python train.py --head_dim=32 --vocab_size=2048 --norm="layernorm" --norm_eps=1e-05 --qk_norm=false --init="normal" --init_std_o=0.0147 --init_std_down=0.0147 --lr_head=0.0117 --dataset="wikipedia_en"
Each number is 500 + 50 x the weight over its row's rms, rounded and kept within 0 to 999. Layers, rows and columns count from 0. Numbers have three digits each. The size before them is the row's rms in percent of the matrix's.

# q: layer 4 attention query, 64x64, rms 0.198, rows 0-63, columns 32-63
# k: layer 4 attention key, 64x64, rms 0.193, rows 0-63, columns 32-63
# v: layer 4 attention value, 64x64, rms 0.183, rows 0-63, columns 32-63
# o: layer 4 attention output (transposed), 64x64, rms 0.173, rows 0-63, columns 32-63
# up: layer 4 MLP up, 256x64, rms 0.248, rows 0-51, columns 32-63
# down: layer 4 MLP down (transposed), 256x64, rms 0.236, rows 0-51, columns 32-63
q0 099:540498437475514498595450540534448509568444464507502489507561463639531493441477443465448447481454
k0 099:520512621536518462467478521452420453441403458495503507485553561608577394598458564510552478555470
q1 088:376508387493557454536475497534441452527500476478569534539494528613525549494500529511490531538459
k1 091:465561547493448487418614508473435501499504443414442462550546579565453494544515485492530546501514
q2 086:502433456390498485508431513573517495491503583504471415448440474441536546465543520508623559535484
k2 090:538449526607448504607487554440554512522615445522462458451504454468525511529526513499499461510422
q3 087:446525495455561521485441549517563479548553614514474454410452474539461547434565461471511586530454
k3 091:459503403503539480582549560424560589543525520493570556493482419510438538515473513458533510480396
q4 101:448543432435469487553489501522488503483526659526521410419441569420447500489563433507539532531512
k4 108:448475529530511511543488561466543549461694482520495533433528476473503507469504477465465453488366
q5 082:512547437558478509481516437523546428478533517589509470536563508511482585482424503461511427427452
k5 089:557575450497474392496480534497537532449464490501410522495510504509560477478472479498574554412497
q6 088:536495461418537492473505454551485520476498484534543530430434442506503470477489556460444450384552
k6 086:549552558494508466502465468464508518562468583516495411418504495444585427535484526502522464533598
q7 084:486473489433452511526613440517461515590498478518448493551436469627418525508521521505440591586508
k7 092:487520442539442541491433443476468549511383471544485513469411471543602468465522473477570463504572
q8 094:475454500531492502559513519560522540509422475489489502558546430536446455527457462570437403458416
k8 099:601517449455601532517489444514436474567426508500534529551537571522437450439506504481555515544450
q9 101:463489576608520408618543481502480463482502393562423522511605496544530510548484457487456422505506
k9 100:535633512475441440413479497566438480519470462452501536567520515567484472583548488529588534446556
q10 086:579518518578535435546484563465477449480477403488493564526558436563601495453581557423557423486408
k10 102:511502508453478450475521406530484434514353496467534485558481525525506463528496529556533528538536
q11 078:501534422502458477518562406521382552529502464501613510537606606475486452536485460512494532525487
k11 093:453484559590520521477468618501460517441590492491472499522525597517522476478487534469442460484536
q12 080:552578601623505519474581537458502461457486486473442524539570462464511506567556489521498487508513
k12 086:518489437411497467474500419570498411552420546508455534540483530496493500478536484534469588483558
q13 114:521530479444461547487537481484502522597504520508437493395487504486550446460569459490515581484491
k13 113:404471487569500473495498535506500536451542517584511501452497458474516538552449509527431533441458
q14 090:459519445458603479432499382476488469531441461511519475492544504519415492544518466548484503533514
k14 095:510486559495517494475509500501435535528550483471534484528574538551509577559531532494484498420364
q15 087:433532439441473481488483488426495468480479472436533542516542502459398595484530525560467521554530
k15 092:436530470489569502449457452528463508494399497579553481561368482496569511472503449523558545505501
q16 088:461552475452502504514483543524429547457497581507544512398431581449438531472567436519536583467549
k16 097:428515557523466539526519565418525555470640507480485540443516491491529535499529477481468475549455
q17 089:527555471489456384541522457503522583517485457528390518453531509548509416434392511426509538531499
k17 097:462478537470453512530506509453470412475393481569537505457506476608562520508448545572588512533558
q18 081:478543471599548482502491567439475569447456497493492500642578467518494475499504500485473541484392
k18 088:505504508467472512498416547510531434527381512492473499473488555531587469467563494558550511609536
q19 092:560455511494410465536443576547507492421519560476489454587592547495502577529426498498579490511471
k19 088:460450547492518499534485504481525487480653448504503545497509536477443489455525507474468497505501
q20 091:418505466460553535446437496490505422476527562493494411501537576490472505518494454469533519558504
k20 101:451501525550564466464569493491523511474645501504540507395605504491440531517514491459422471489464
q21 110:445511501455556575499468495530525528490557636471556399486493524434391494521571476531574529547440
k21 112:431479518552555519532438527477560584489656503478510530484530486446412540462542472452452481475419
q22 092:443574516507514547388514435453558534466536526519446453485483462528501504535535515505480496525494
k22 093:567505328443528488470436461474548488490436554491510502516505430497544595533583463535490498482601
q23 080:461474587512501459489497605442612488457466464414477521520503440535490491503422576470551381491454
k23 097:525503464417511524488543419560514465562389504492563476548502458491477514502503528553559582478494
q24 086:511457496510549581510482507529545617531479485579586462474500566413491538522531466516530572552480
k24 098:484427546535492518566444601508498587484607471569582537477477507406450552489513478472469488425467
q25 092:475545439530554525485447563562478582440511549543539547501418438538529507504401454485326573490525
k25 090:563535435490490495433553565366486434491490576535496421506432558513530534498513511459524442561455
q26 096:508498546507434410485498485477490392358511541436473480442522521474528416565490534490579594532549
k26 099:458476537539499517465576454465522426513718538468471492524555498447450535555557528540424532519418
q27 081:601495633478555466412408451501526476476529509515437460470523540481442492492525515428565486466666
k27 082:621394510544474467488456524512533584488675535516551485445469461442539551455481562467471440450507
q28 088:495546456472554590442532434395449484491472415474554599492416479488524493437440510500489463540443
k28 097:477498509481578536455569471541491403424305531482525446528494488529548516532484483485511496538587
q29 084:496545502437477533496539578393527464477459450411477515555595418515421580512415480519470365477435
k29 093:460534461420553531461471416585474510515372504468548493527540476562542499485488500498537598509550
q30 092:570481487524489550522502445526354536513455475565565499455540581519568444474536516494476526482559
k30 103:492481590549465511525516552381454505434516525537412558440532588478601462495510499504451406546554
q31 086:486454495498500539465474453467527499617515473562398513514512485446500405472601491540478542513463
k31 091:531428461525581483558510455575496445561411472562462487518511529541493507491472444533510479483554
v0 085:420464487426587510450590574445445446475515448492561507431495467535571593524506447503518493568501
o0 083:523490526643558488565535430442432539551456436497450507512522458419434432529470482493590429443541
v1 106:617502616507471581517551542464531550568542548487403486539510519503454439489530427504451485414453
o1 109:416523472409494497455402461568572499453472591510364489448516476590573541474597540496513483555478
v2 087:489484463532484352466458537506505538492468568518428540497484517462435428482331486567450454535553
o2 090:549522525498513552556540526517514545452527480476534557503524551443580539533536553398432504519398
v3 080:511471657539544460543545504486571488504473474489470472500442551426581420468551532482506532443543
o3 086:435503515453443483457475464505463451459526535642392449496582565555539582430521498552506457527475
v4 089:451483489543455516399431512522511505549528478529508495461519511476503617507554464451462516451587
o4 078:585576477508621467546615502442482409548540522498497469430506503576498476470447433506466511480497
v5 090:503530453471411471519570586449520593566478509517559504466605542484458585524576479463472579475491
o5 074:588467471523481546384519532490483459515572542407527555561457476603419448533548488542448484484544
v6 101:489502477513560470498533499575524515437500451549589501409420521443496463520537510479530600550424
o6 098:508512571490433455474524589456501460510495467532423502581556531533529500477470501497475377432604
v7 095:534490443502477479527532432592480525554516543481560444632494472512561513514495638478503564490481
o7 102:475512473468466490512482517505476483485529447461617560497510513482501455520463428506572636496544
v8 087:523530437525479602462577608512483478490511571501466458526588482472456501538499639482480482560544
o8 085:535470485484496488520443471575550513481505522433523598466480528584537489490546474411503576531506
v9 099:617529485496515510486417447536474508538513519546495508590479450557514584491449549503576520497483
o9 094:411446444470492493478496491508499557569474493442616460482423493465468446525509483557529596472520
v10 083:477531475452471556507563494496441475583522562486545499469542474503507626524480487459561418559547
o10 076:498504405514549505575457507531451582580504477535463598495428466405482448501524371556519567441565
v11 091:433528544435430599578534508544481467462524385466595452504588477479530557560589454450578594566440
o11 102:473538517547534470446510464422502390539461533515518496522472414493404485476466448584552468427616
v12 087:525397520539463517488508493569480478633528497497497505464548492498514480505587456469484452404516
o12 088:492632485458483460576479529504508558468513504447341522440458507532461572435535532551489525485559
v13 075:478560508475517461415547608561502426464507494513536459496463491438601546526528536435508578595470
o13 070:466508501533562430432565492446542457529434485564450464533572503628420528516451398558530468460572
v14 080:472567454464542500563439589484517423519459548539477466490492485540447569417427455524553419547515
o14 073:536471459449504498589608450536553607596478465474462422512457491573481450526529522557507468505487
v15 085:543493483515475507462359491426471494508503534532500501512487469578462601552433513518559429441519
o15 084:537462457496497525532511504522469566537552516405581492498415513403522439531524484481471557552453
v16 088:453503528441549512501463514505482416558485530480584515556472510581529635414497454475526408471491
o16 085:494415401534519534565496470440464596634498428476529451501426451533411487575547522601576508517494
v17 082:480581541520531526589499544532506568509462519488466517641593534530447496481471557482507515423521
o17 079:484468488438444575412508531562528452520546582476669518472423470493494513514569446444474557510488
v18 093:471556456478385561645586489544509490364533474511516509520585485488535441546511457534481488531477
o18 085:510525507461501433413420446509569465500411516525526609461482451473576480451527424462560530491535
v19 082:536589523512413456537538449476488568536467509451584538504544531514520538472523401447437555496470
o19 076:573471465436501536451495504447455492536499491566545572566492455518478529539550413489514473403474
v20 087:531555441519591505449584485531506436507489532521571517507505524444425522485519513485457500480491
o20 081:555436440556466551543432577465450514536500488438606514579443528566456514521506505450484466531500
v21 094:464410471548413487477512617467533497450516491508478472448517484482544543568562456510472412526588
o21 094:507551495447555429497527389539541498503546494494342529422515492508523535420538528511512532502520
v22 113:486504531472535564545486525419489493453463506485587476498551454489518533493522485510540525578537
o22 112:499426537459504496515470419520430505540492480586429509491501442444583451514460417448571475474484
v23 092:474525506462447493540525561477468550487545444501491486598463473516519558448463567547518448472518
o23 081:364447500552541449506462516533545398529505457470545582491493475465460380601531534534563475539487
v24 087:559538523554555463514517472482530539532462503520567460476468486550421434484379422514601530521462
o24 088:510488577402455545486494484548516501478465490554423429516545522434628490508512455441488396438499
v25 088:435561505578484461536409492565521462528491577487475489530565516466532563570486552457455511548514
o25 080:520486492427455505543600458434557478555532489592545559446455562604432596430525416506449569503515
v26 097:458539477544478453421501611420497477435491530522543494473446519499504591509476513466542487476562
o26 094:615467465550534498553541513513451495518550510466549547552511583487494457565498434469468450542398
v27 094:490357564445409440439527566520485560513480515506482527527566517452542468504367486543514563440495
o27 093:476615411578592599454521517465543514548509497434555533498444390463466527537529508417473575566512
v28 090:463564463573658417561480535541533555555477472492518455490489479527547402556449482523508507513447
o28 085:409477654443359562447568482517490419460583474498450461498517605457527535495517476521480465423519
v29 098:475396511482646548519399455515494510499486497492498528484466479521520513482544375491500391468401
o29 090:532510462553436508485473559472445589579496462481452371493399428469492493491464616627542455527531
v30 083:533507526515515587493506350537520514557534494427570429446470480440496502581639512462518480592457
o30 087:455493521446483448514474500476461415472479459586395461515555482571495494378435476574591509452595
v31 073:539490527563527472570580606478581458539529459454535425440423545539504437558563491486511500474464
o31 083:477548589450421482428414443532485448440552537547349442495618558538580566465566497547470408469505
q32 125:507455441484580537489450610585469507497451532524490472548502510419400639510543451495577459461521
k32 112:496447493523546509570455535506481611512601509558568459436492486477453562450452467500465487402411
q33 151:458471563538548559431471486579485462552562574511607368498530503405437578545549521503543490413505
k33 120:491456477488514510448492498483566572516698489482551520463508478484407541442521519475462501482450
q34 154:445452557510537525420500496468486459471537545487595391523580552475432571599531465545516468517535
k34 128:494502519545536480519455506524547540495659484469540493491511465460387539450538489513468506445433
q35 106:456544527518615481487437548517532524468545559526522455515497531490499490556563426450510392486486
k35 106:451438481485487450506396563526563503500647521497535510465546415476413543441513560506544527430459
q36 102:489497456437472520551537479398551515524526509531404580454495372485544464466513539509402486551429
k36 105:530511517421500501445485487530497452527331492478477481554433491529573480513525486534555543503612
q37 088:563569494501455542455483512481514523613505490579487507508463459471494572504461534457510495382540
k37 088:511493504449512509474492475441515460556534553667543518496441430558502526557503493513470467516536
q38 122:489498384445396490521537524456471589476452494446438601432409453529550419498481554487492551522511
k38 114:505554553479492537506542469511428438484348460530496488521482514470622506499504529471493530547536
q39 094:493554509446495495546373450464462566456481461475393489551451555480552442509482536505538519569540
k39 101:477561524488491493463608462537489484469559493460511467408608514544696559483549530496486472514426
q40 088:559491403511513481555482476538520545573446508581537483508495480563489535483465318517464537513546
k40 086:512410535584512507513460588532452467476458528565526446590526563506552452559540473461459411446517
q41 109:587531448557526486475502455507453541438560443563599536519567490508482543625494443524511502459424
k41 103:458550582538455497536473552478519558506625511483486601469590393520434447460484500473484562437464
q42 089:500463516534403418530502517479487568437526472471399496536464461511437499528546430492477482522536
k42 090:511554506398580543490512452475539476544465462431545510499494477440565478536408546497512537532456
q43 095:499534500447483479535527542415528587475544520405481573457435454485404456501386592487472543528547
k43 099:538506487480512538480511513509529485533340422497505563538356462466548520518516494510496552536546
q44 103:514453460450462498589516559462595510576462465563445534513522385626484545485508489498418509513443
k44 108:548487529467490506434476477493468435531320476554532464528445514499528467531504490546556511513581
q45 094:491520528463452451460512515481472444477443517489452510470477582437542517408588434543558504466554
k45 097:387509533487499511563591547525466480467624565462494446492527551500547557544512493425522451460496
q46 115:526575462483457578481444547452515597446468452493564555524356471563457470473397519518522499524536
k46 108:568496535505521509470568465460422470568356476549505470548476510451584534587538510537471550528492
q47 122:528483435414496509519591501458535468524462517594446552464460434559586398438433520460498555606471
k47 107:512491507466475512501479487530433438516335506475485466528434566514533498514536526526537467498582
q48 097:444483497462527513408507538502524532508448558413535478534417492421485463529511549517590491447577
k48 095:536441521499527592461559441531528487516526614523489376483474467419426536511526463504398516529436
q49 108:498353453512447479437404489571578462536490532520482428510463469510539489468501571524591497453482
k49 113:446432469421582532514522499512475510552547521548509441526509535429373535445553451532481494454493
q50 111:569549514488513449539513527481511525479592476413506501530570513502440464367458554494458536510453
k50 104:493454425389512473609494436493592511510486443355533561497462417492547455472483487515559511511437
q51 093:499489383464488478558453535578408461517433536571543552441555523469511461437563514523527454525518
k51 106:488489590532490478603487593515469556485602460465497488496586561514601505497475470419477491485445
q52 089:531465458496501507471457591499473520502433484562667510523546511542560511489448490463535520524488
k52 086:469481535500527467578442468451395579450601440451521504558455498408474533478496554580503485522376
q53 099:614547538563462384464540483545508500476514479536523549575433527470425440527386454523411601420468
k53 098:465516457515446629498515448442452516496557455496462607506560534527449497522484452507442509547498
q54 096:416462458416515531576484569517543518498519578501466489531475586464525483445454470524505455347578
k54 097:493450500515483552505493557493525519502568506412456462489477482432527573448573468410476498561433
q55 096:479521438550570505549526477552553496530398397546399509553400446516508470471567461498484495546536
k55 100:482411479497456503394449463515417425496336571540528480560489575472527498507464474558496498452498
q56 117:438434451525495465541479579598480576472509509498602470536467518430498545557455504539547468421413
k56 109:489446428524564501521454501505493536525644503459533443501524515464446486454525482520467529464414
q57 109:470522470492490521484539456509494524491524436498346621455501476497534504474458439564499498491511
k57 109:494566505466420518541511527484477512515328542561462553527517467595591457476519552437483540551563
q58 103:486516553578474461588477474548432471416555495621467531465508576552475506502429497531447532452518
k58 105:517597526530461524552516549436515532444626491448455574435574503494517489499510445415489491529475
q59 154:483487521510571517446487505543465504511497543484612391534560526449430593589604458497538469464455
k59 121:489456516561561518499444510506546528501689487507576496457532482489410551465481495508467494440410
q60 096:576411385470487579470524473491517461534538513534581449537459478538452607473535428527572457479521
k60 097:454448595483520533466587496498524547586569549544512466507450484461464536447473483456445476402489
q61 112:535523495491526507529511431465532580632518430435501559476544447549425441502412466464542591440381
k61 108:516502425498512490522488531479545481536333511515518542535477431549483472513524503524488466525518
q62 097:523472540567551486496514626528437519495505489510545471506483562471427465563442515498632510496478
k62 098:506483501552490503564524494522503577437685509551527525454555497492449530496482468481426465442437
q63 102:535520488434541469383427500483569552536520514461512504467449446473517495393520550532534515607505
k63 101:423429456432464527515534483537504437547354509549513456499397494494507521493543531515516521453544
v32 106:457503575526505458520497574508509535531490516480510466433543479488517559501383578559492559568527
o32 108:419467558529557516416442440564550523584433517488539410470504442493561619509594424444416505469448
v33 100:559555480558601466586467502479520560404525465477468473508476504542536514490501498474499602500527
o33 100:466390562535477472437569486475538478536474571638455519587491588477437458549469504422388419610531
v34 118:495583517492515482389472486526509502529498504487577492458486501583439403515479411499499455545540
o34 113:480434464455497628641558560611502514545490472471539503441495523523556485487526479536549460526389
v35 109:486457527552552569521489442517497548557500382496503481446543509491465501540574548489516431549521
o35 111:503523471422503518585527479539501407511525477541418415458503538471461415481525565500431404521491
v36 109:458510411469493592587566516482523569446526532535431511526549501562506539452501418543527522412464
o36 110:471466525520541488351526497492596477582558610457564507539412507492522428532474481454537522504464
v37 106:475485519504586550580558529528506514563476421529558501524491487522476567513532448556475479455552
o37 104:476454522551471468394472479511543479514531392449590557508431505472559478511588513515490480489530
v38 115:455478591511449355478488535427501468520400490476502465438419493481473520582514500524503488527586
o38 122:507441484479430515586420469519442576408492440462467384484577477467510579452570550521464472542452
v39 107:568550576496450504559577508471502511518549531439556470568581491464432485519380584483459612503533
o39 108:421440448495544471490492541460472579469452549526524478469456451425583625472478454477550531510557
v40 123:462487636481518462455499513452509447482472511470479477448594478450529442537494581529475594562563
o40 130:506500543471468563422492486446467532503490563592520489443457458541422616473517509467479494452431
v41 105:450630417493490538385440492449504520493509529441575450564575521508435510527510572453515479530548
o41 111:416412471489442498527463606543540585506423552475445538482572587478564465459459517448564448515473
v42 101:549626476525535545484516502538521569492562414422507449556561486497480539582358481494557566445512
o42 105:454382571516545502473553519556585437534421548479543511496452618433527503502511534419534437564471
v43 114:441463531493520524491414488489508558543479610494465506476505521574416438491567458532475448519430
o43 116:489488482436411541500467531559553565453513554495408487475481412545596446454558493522561498469447
v44 097:459557446583404421405467549498484498354497418552538531478487497413536523501615504512467477439507
o44 096:558515532461524513548423520467557380518474510425461543510464574549454498524544548468546440577435
v45 114:466518510456552573564488536476488453457506470508564507518463489600419536481466472532480541534547
o45 112:451479423579572470517403506525557502511509400520565483414486450517563476555478575512495519506419
v46 092:520489413559481468437523559557502473477484467537409519528436486388557554542479548511576446566526
o46 094:553529546518587521454487386450519413553517487460540542500523658489419471519511524470525550458472
v47 105:605547455474515533380430517477472481554521520450528489519465537476441551429513597431523434526486
o47 109:420531499512507475568531500562423448471439525457414540480642618558514464478503484549476455491553
v48 120:534452504489547544440320536576472469467535519511511529552443491532544466463554545473466486467503
o48 123:480630535536395459521514517474457475523476455564470589523511528627489398516488535524505531485543
v49 096:551489504408545486501522618510505429554536549481514456580497487500497540526426539503508572535511
o49 100:455433483572486506470523515446492633510456439644573510539519403516462457500487480519522506513501
v50 122:549517532514525432578449479464505605450515478488506494506537526540502392447448466499513581434436
o50 123:440455499494468565532618522490470529564520594531485469547416506516462551504478534455443493589523
v51 111:419513492424476564531590509488509455433492492547461517495397527514526526568482467520491501445553
o51 106:457499525488542403542589434538522439466559458453592508475574513527451527425481503562491552494480
v52 114:589441495547435472500550520586498470525498510497470524569477511457461566454509593482433486387513
o52 114:486577470471539493473467442413442489546491457393570542448447571537602501465539450514576567545558
v53 125:454418533496420511475498440523478550584524531487488512592601514412455443536478555465442507469479
o53 125:538574484448424509447504554444428524446504508428531564496437480460530543458515446508518534458586
v54 117:621543494528456422526538448531512481499508551515487520449418478480501503437442548496475558440424
o54 117:517513491477566467585586532474487455429486540462485455512581451486602584468500426479492452527509
v55 105:556580465526553467482565503446508539615498517470504489459443552507510484491492515457563580633471
o55 106:468389525476458599409495511523527508439511534605443534551612545459520592480515472438493464480546
v56 115:540398408489480584448576443556487480475527506554458556486553457517483550459481438518491448491535
o56 121:601597473471654473527549535515437491586557465471599590483498488487494412541444460440472508476445
v57 096:531468445475472449368417497507490479491540541504490523574550511464541574468439512448566517493446
o57 098:584553534588531456550526548488457524532401482519490588540512482532397449565418454483442485511513
v58 099:535571407508549560421439495506500549540537477562528515492463523457529546513509517423541565517484
o58 099:505486579489499511437587538483522401507499493571461618524586569539473504505442518426492469451519
v59 110:567538542547524550544520434524501546611553456463495491514507466432430528551463577478477613490469
o59 117:488480534451584460486516517481544398498489541504479461419462492478596549451489510396527452498512
v60 115:483390485461513476497525459537521476503452554499465530464572509452541415474464485531478561504470
o60 116:555551513557520556454526516424473590482542497535535591520498443488407558478441488497516594409491
v61 098:560433526575572556481437469590522565526488516534567536427412521586477499498580524475472400447580
o61 100:504529519467450497525547513503457481520570455549441492475491579526552388502560467491485402478521
v62 109:528429509522518439408470510583502445480474476478532510434472478461579543479472534502466489430559
o62 118:566580569527563508608562443488458440562442401515571540494515479560390492512508444531481502516440
v63 109:528510574557550570555522444595490525453523553490540515491519468547520492461503659464415493515525
o63 110:478557519468545446464514477466505473550479505595495534464413474528554482531517389464527523415566
up0 099:408517423468439507525477466618477582492551496465523465392464522500545457538470500486464519549521
down0 103:460543483560549449499433553419500495429492507551497504505496462573481516539556416421550399440570
up1 096:648542490522543569445479455455403545515483541573414494498519519461492529568519503523508486445498
down1 093:528480450533500611554515418412595515451518551454522434455537568538497478530526478546364502427504
up2 087:538530622496546511463544442492500471495525499603535464507484559445420532574522519500475419448507
down2 091:503391403530536490463431553492600565554481455421506491473508455508464478476548505571531534540458
up3 104:541473524493535552460497450520457565521498520562580501427483485389488460538598425493421544408563
down3 107:533502396529566441463488519470458474491473493410419560505582487605399523583561523520494426516532
up4 105:494500444503497453581447493471465582440448543496628490448374496465554458517585533572474502512451
down4 098:525460524546427474519486494518493514457507585508473459370552547530494548524462560598449517509538
up5 099:482530384439480569503447492503514544562486505500558390494422530417475516467493426533558503489480
down5 106:535498521554523503448550602516424490500513428560530520491495480469543388468447491545440516468479
up6 103:507564437499447519495488495494490512549533514479524402516556525496497554491519552493538498496479
down6 105:543475568570545509478523494460544487508513469457518446412553443479564406549515549491464481625554
up7 106:581551484542512515453487364612455506373405532505564488487436492555486489559540496505459480428541
down7 118:423447558487515531486539554471527566511476498453478511485657564569484531445510506464450584439459
up8 004:447531486439402492438470509474465471467412447525485453481502446506445443518459494492513455465478
down8 002:558510453571540485514504454489450531445571542499553518558496376508556595507545497467555534550473
up9 094:453485500472509501574410492474537544483410569501432461497567590483509501476515430493436523549538
down9 097:604535498524565461543515548494565491455516417571420436473467528558627474410506412503544444402502
up10 097:518530430539555456535430424515475451505448541451527459501517526532477519478481513536444565525533
down10 091:545390540480502573459569501447491399453496482484575549466460455460508471530605470553528503517428
up11 098:526521543491487443482533493485477477519488606570499420482468575492516509444532491548515441479588
down11 107:518465433471478488571508472486485562520571474521453538497503573464584484511529576487516574521513
up12 098:589540547588458435564527385514476493411480534470544438533508534567500502526572571480399485513459
down12 098:486527459565532491476498525633458493516524545472562491426546460541454501505459419372511522500533
up13 093:566480513518506416483529403553500457481614483517493501504454490502586477538525421464480503470491
down13 089:466487429469505574521456541471502539502501549416547450508521452397480467435517548620582476554531
up14 095:438491455577487524544448488515491485408545527533601444456503552461484474521585450570511455545444
down14 099:428483512467474467543479436451530498478526512471490551439438618552483515452524439410562581504556
up15 108:578507598446522597516472506531427493474535503456589478495499498444518524517598496561491528482506
down15 106:537537463538489439462580542557495540461518454457423496513417544380377480601435554443549454498531
up16 113:523509512540502474586525424603480535469485616499482475443541507451557393454502504496470557520541
down16 112:560557484475545485485548476431473505514490532400531482509438604552522429461554476384533498472415
up17 008:389428461470421441503456383518471435454425526440496458473559474452448454479486451458473534523480
down17 005:524448477545474539539547620509642569567500407519425648475494411571485485513477529455504446523487
up18 099:534496519605547475471603434468505476615471590497518481425541490380424447522500531607476541533523
down18 099:469466448463421577594461476504493484485520501587436523514549498475520556502473530481518556437467
up19 101:464560382471463494538491540565506510507492541497459531479452523454504422540516397518518441527566
down19 094:517461553453474385536476534539425495489508436494424464526433582429623514438531419420503471460545
up20 089:470447469570508543490485426421493484541490523570453505514528545486506520582535506443441508559597
down20 091:616569568476527542449576579596582476504428543496532491556449480446459474502438406538532471497455
up21 101:521530430607530448516419439597490486545501614473474521486547515544486451533510513517521420494566
down21 099:448398575390484570491428544538487536450517540453520473549515580547574502514562450496488473607518
up22 108:462430429548510490542532371554495469400484568539575512537452531473503491491607531518414497502518
down22 104:519496533413472505545370614522519466490499540519469506522587490550492517434491412505520501551511
up23 088:457560514399493533527580482530520488542513562525543417458553506490526420633490402533528489530536
down23 094:513534465461522563558468560490462553408452512538538562476464621369466509566421521465468490464445
up24 115:534437527623457508558577491469462504489462478532534492401483514519523462497653518530400620415508
down24 120:439512554509490475504520548521399549536419563469553384479502528591447547480556568474414486483524
up25 089:451464417546537512497545535584493398421424505538407509461525499450552504581511492500464521479523
down25 088:481536487455546559472448437489500422500440618567440498486519566566535434527580435493572445539434
up26 098:519538490472426458484523517537480413518504489531499438457607488521542532551614472504490545473522
down26 090:459511536519600551437482355512474480512493493473521542465438479456513552574497467522535522531440
up27 093:524532452591564561467410454573516530561479511493511456551577552506514531549501553482449512487559
down27 089:480491540364537463521564395530459535532519446486505466541497407489463522517415541510452503484477
up28 089:464463463542492555613526533552544558491465587585499474445510578499580439465501456488505441513546
down28 088:596513547512481574467539506394485575459511435557427538499450534495488466482418561480486549548422
up29 089:540545503541543602451520442461433520492532520510567505575454492523437486570521545476461506512464
down29 088:501473520586551465505485520490545454531498442533368443487540575518582567485527443517465555488477
up30 099:528475439511443453507431502531473533487427482540576496488448485498489547525566528561532569383454
down30 092:461547529520564462559536426453553447526516594452439378476499542501486598538494393549510542541416
up31 091:492502396549542504563430483511477526435472541556369547495464528443468529503490430586540547450545
down31 094:417453539498518550427575529559550477427549490451538491486528468559503442509445411447537452529508
up32 107:504610461476408419517553511536487540527536613523555482484500559497515390518571434513560446448482
down32 096:419536485432493532423549568506480530499460649456487513458476604573521521529425484519535483402548
up33 084:449417488516465435485446475584497487462488484504546448511527538520442519489446462502483494442594
down33 081:530593503545557443520457533439578501464543433447489435553591604487511565518442511381478549464513
up34 108:470517485600536449561469352543479565408438560491553473498508523544467472527510491531442518532547
down34 112:487449464501577503502529544599379375523555419419544531502549477540526540409546490459445441562501
up35 109:499513589527468521505511485545480488553483543560520489553414507476566527489535494568519507521561
down35 102:544444494505491430516482441498477452557533486614496455530517367451564540562541493572569542470419
up36 104:494479416503396517504579527492437462430402549522458468356482506459534481520566506572517463465509
down36 105:523430475527453511517525569563397547509490561436471480486520512512567483402520512500524515474621
up37 108:539464609496521444451449413513414565461526502547603499449549496443485505527470577489460562420452
down37 106:526513510578523478420552565506362584493521457501545547577604458495515457356439521460525605570460
up38 101:486417575470493537604410522489463518429498493538554434479519529519542450524522520544443616518419
down38 100:506527332505531463463562511442511537522553451579394547440513582484528476506546458493512519518459
up39 104:395437487435453464524447424509404493439531517525467500451414507513552576493479552509536499403485
down39 105:552470494506426512525528489549418399488562492505507536563415584498497546493431580545522465481458
up40 110:555512408485520552430407510540488512539436513473489462521537556483537472473487534558487480459577
down40 107:537496428459495613457503536580418524484538592454487413524475507471482443479451536435404463450575
up41 103:489500565469529455464522494453497588451465487523607430512507487487453419602498460505508584470484
down41 102:462434425484472546535497531435428489472515477424492439494562478398408545496601466464517529532558
up42 119:556465505574498447564497416524494616536519536527596463435454530428448466540563493514447601533444
down42 133:488512536448509522487554363506441496477535465499518478475539468500467518539569465560471506671565
up43 114:549459484532571461521389431528486469455563481553516496524410479465498505557455396568518579490460
down43 107:599605536478419524508505499491540404496452489434520492550443580492438511414595491482507400547520
up44 101:624587542520455590547491440605504505496489494481629403513455499543466411504505534515505537420415
down44 110:466497437424497498534474532570480487445449604460491525446477472533565520464514497508533491550454
up45 096:475464313444469529484417444566434515521467599444528513437512535492485506488468511561539465541463
down45 105:539479497459519421481440600419537475500483531516550523518501559420529570592489526510486395473413
up46 087:557567508462484564496510438597523393520568516516503436488476487374487460489523550523519497478437
down46 081:450450505587592470454457484481599539466516506509471411582567306549481476467516509559527546481517
up47 114:504538411441476439474457447522421568449520525565441507537434525541468485536517513519536590491567
down47 113:513445529509564478380533549495527452583501493438520550418502471428481448476507488619501496395494
up48 093:479526484563518459510609475480460443488467517591471526526502495462488511481483375459432466430535
down48 094:534484472489454550519410422503441563543487536563467423520573538533589515430579582422531464552534
up49 104:445520512507566473595474385546434461509486526499525476565558505502492485453463456505484499535578
down49 098:462461495454382510533520502519477431529489551420551549498498535540554389480528548457473412475493
up50 100:565532412588452527490469444559486527470513497548542507412552513409453469556571513498523554527431
down50 091:472521526504539453534449608546361595512497467426566479565462535524533460418465542438445475465521
up51 110:547559440472469499543561530569496538498460569486478375520435516472564500554544430496499530475386
down51 114:555492522475519483510549431562436500475477520412488488553419437577451573411371444504525522458521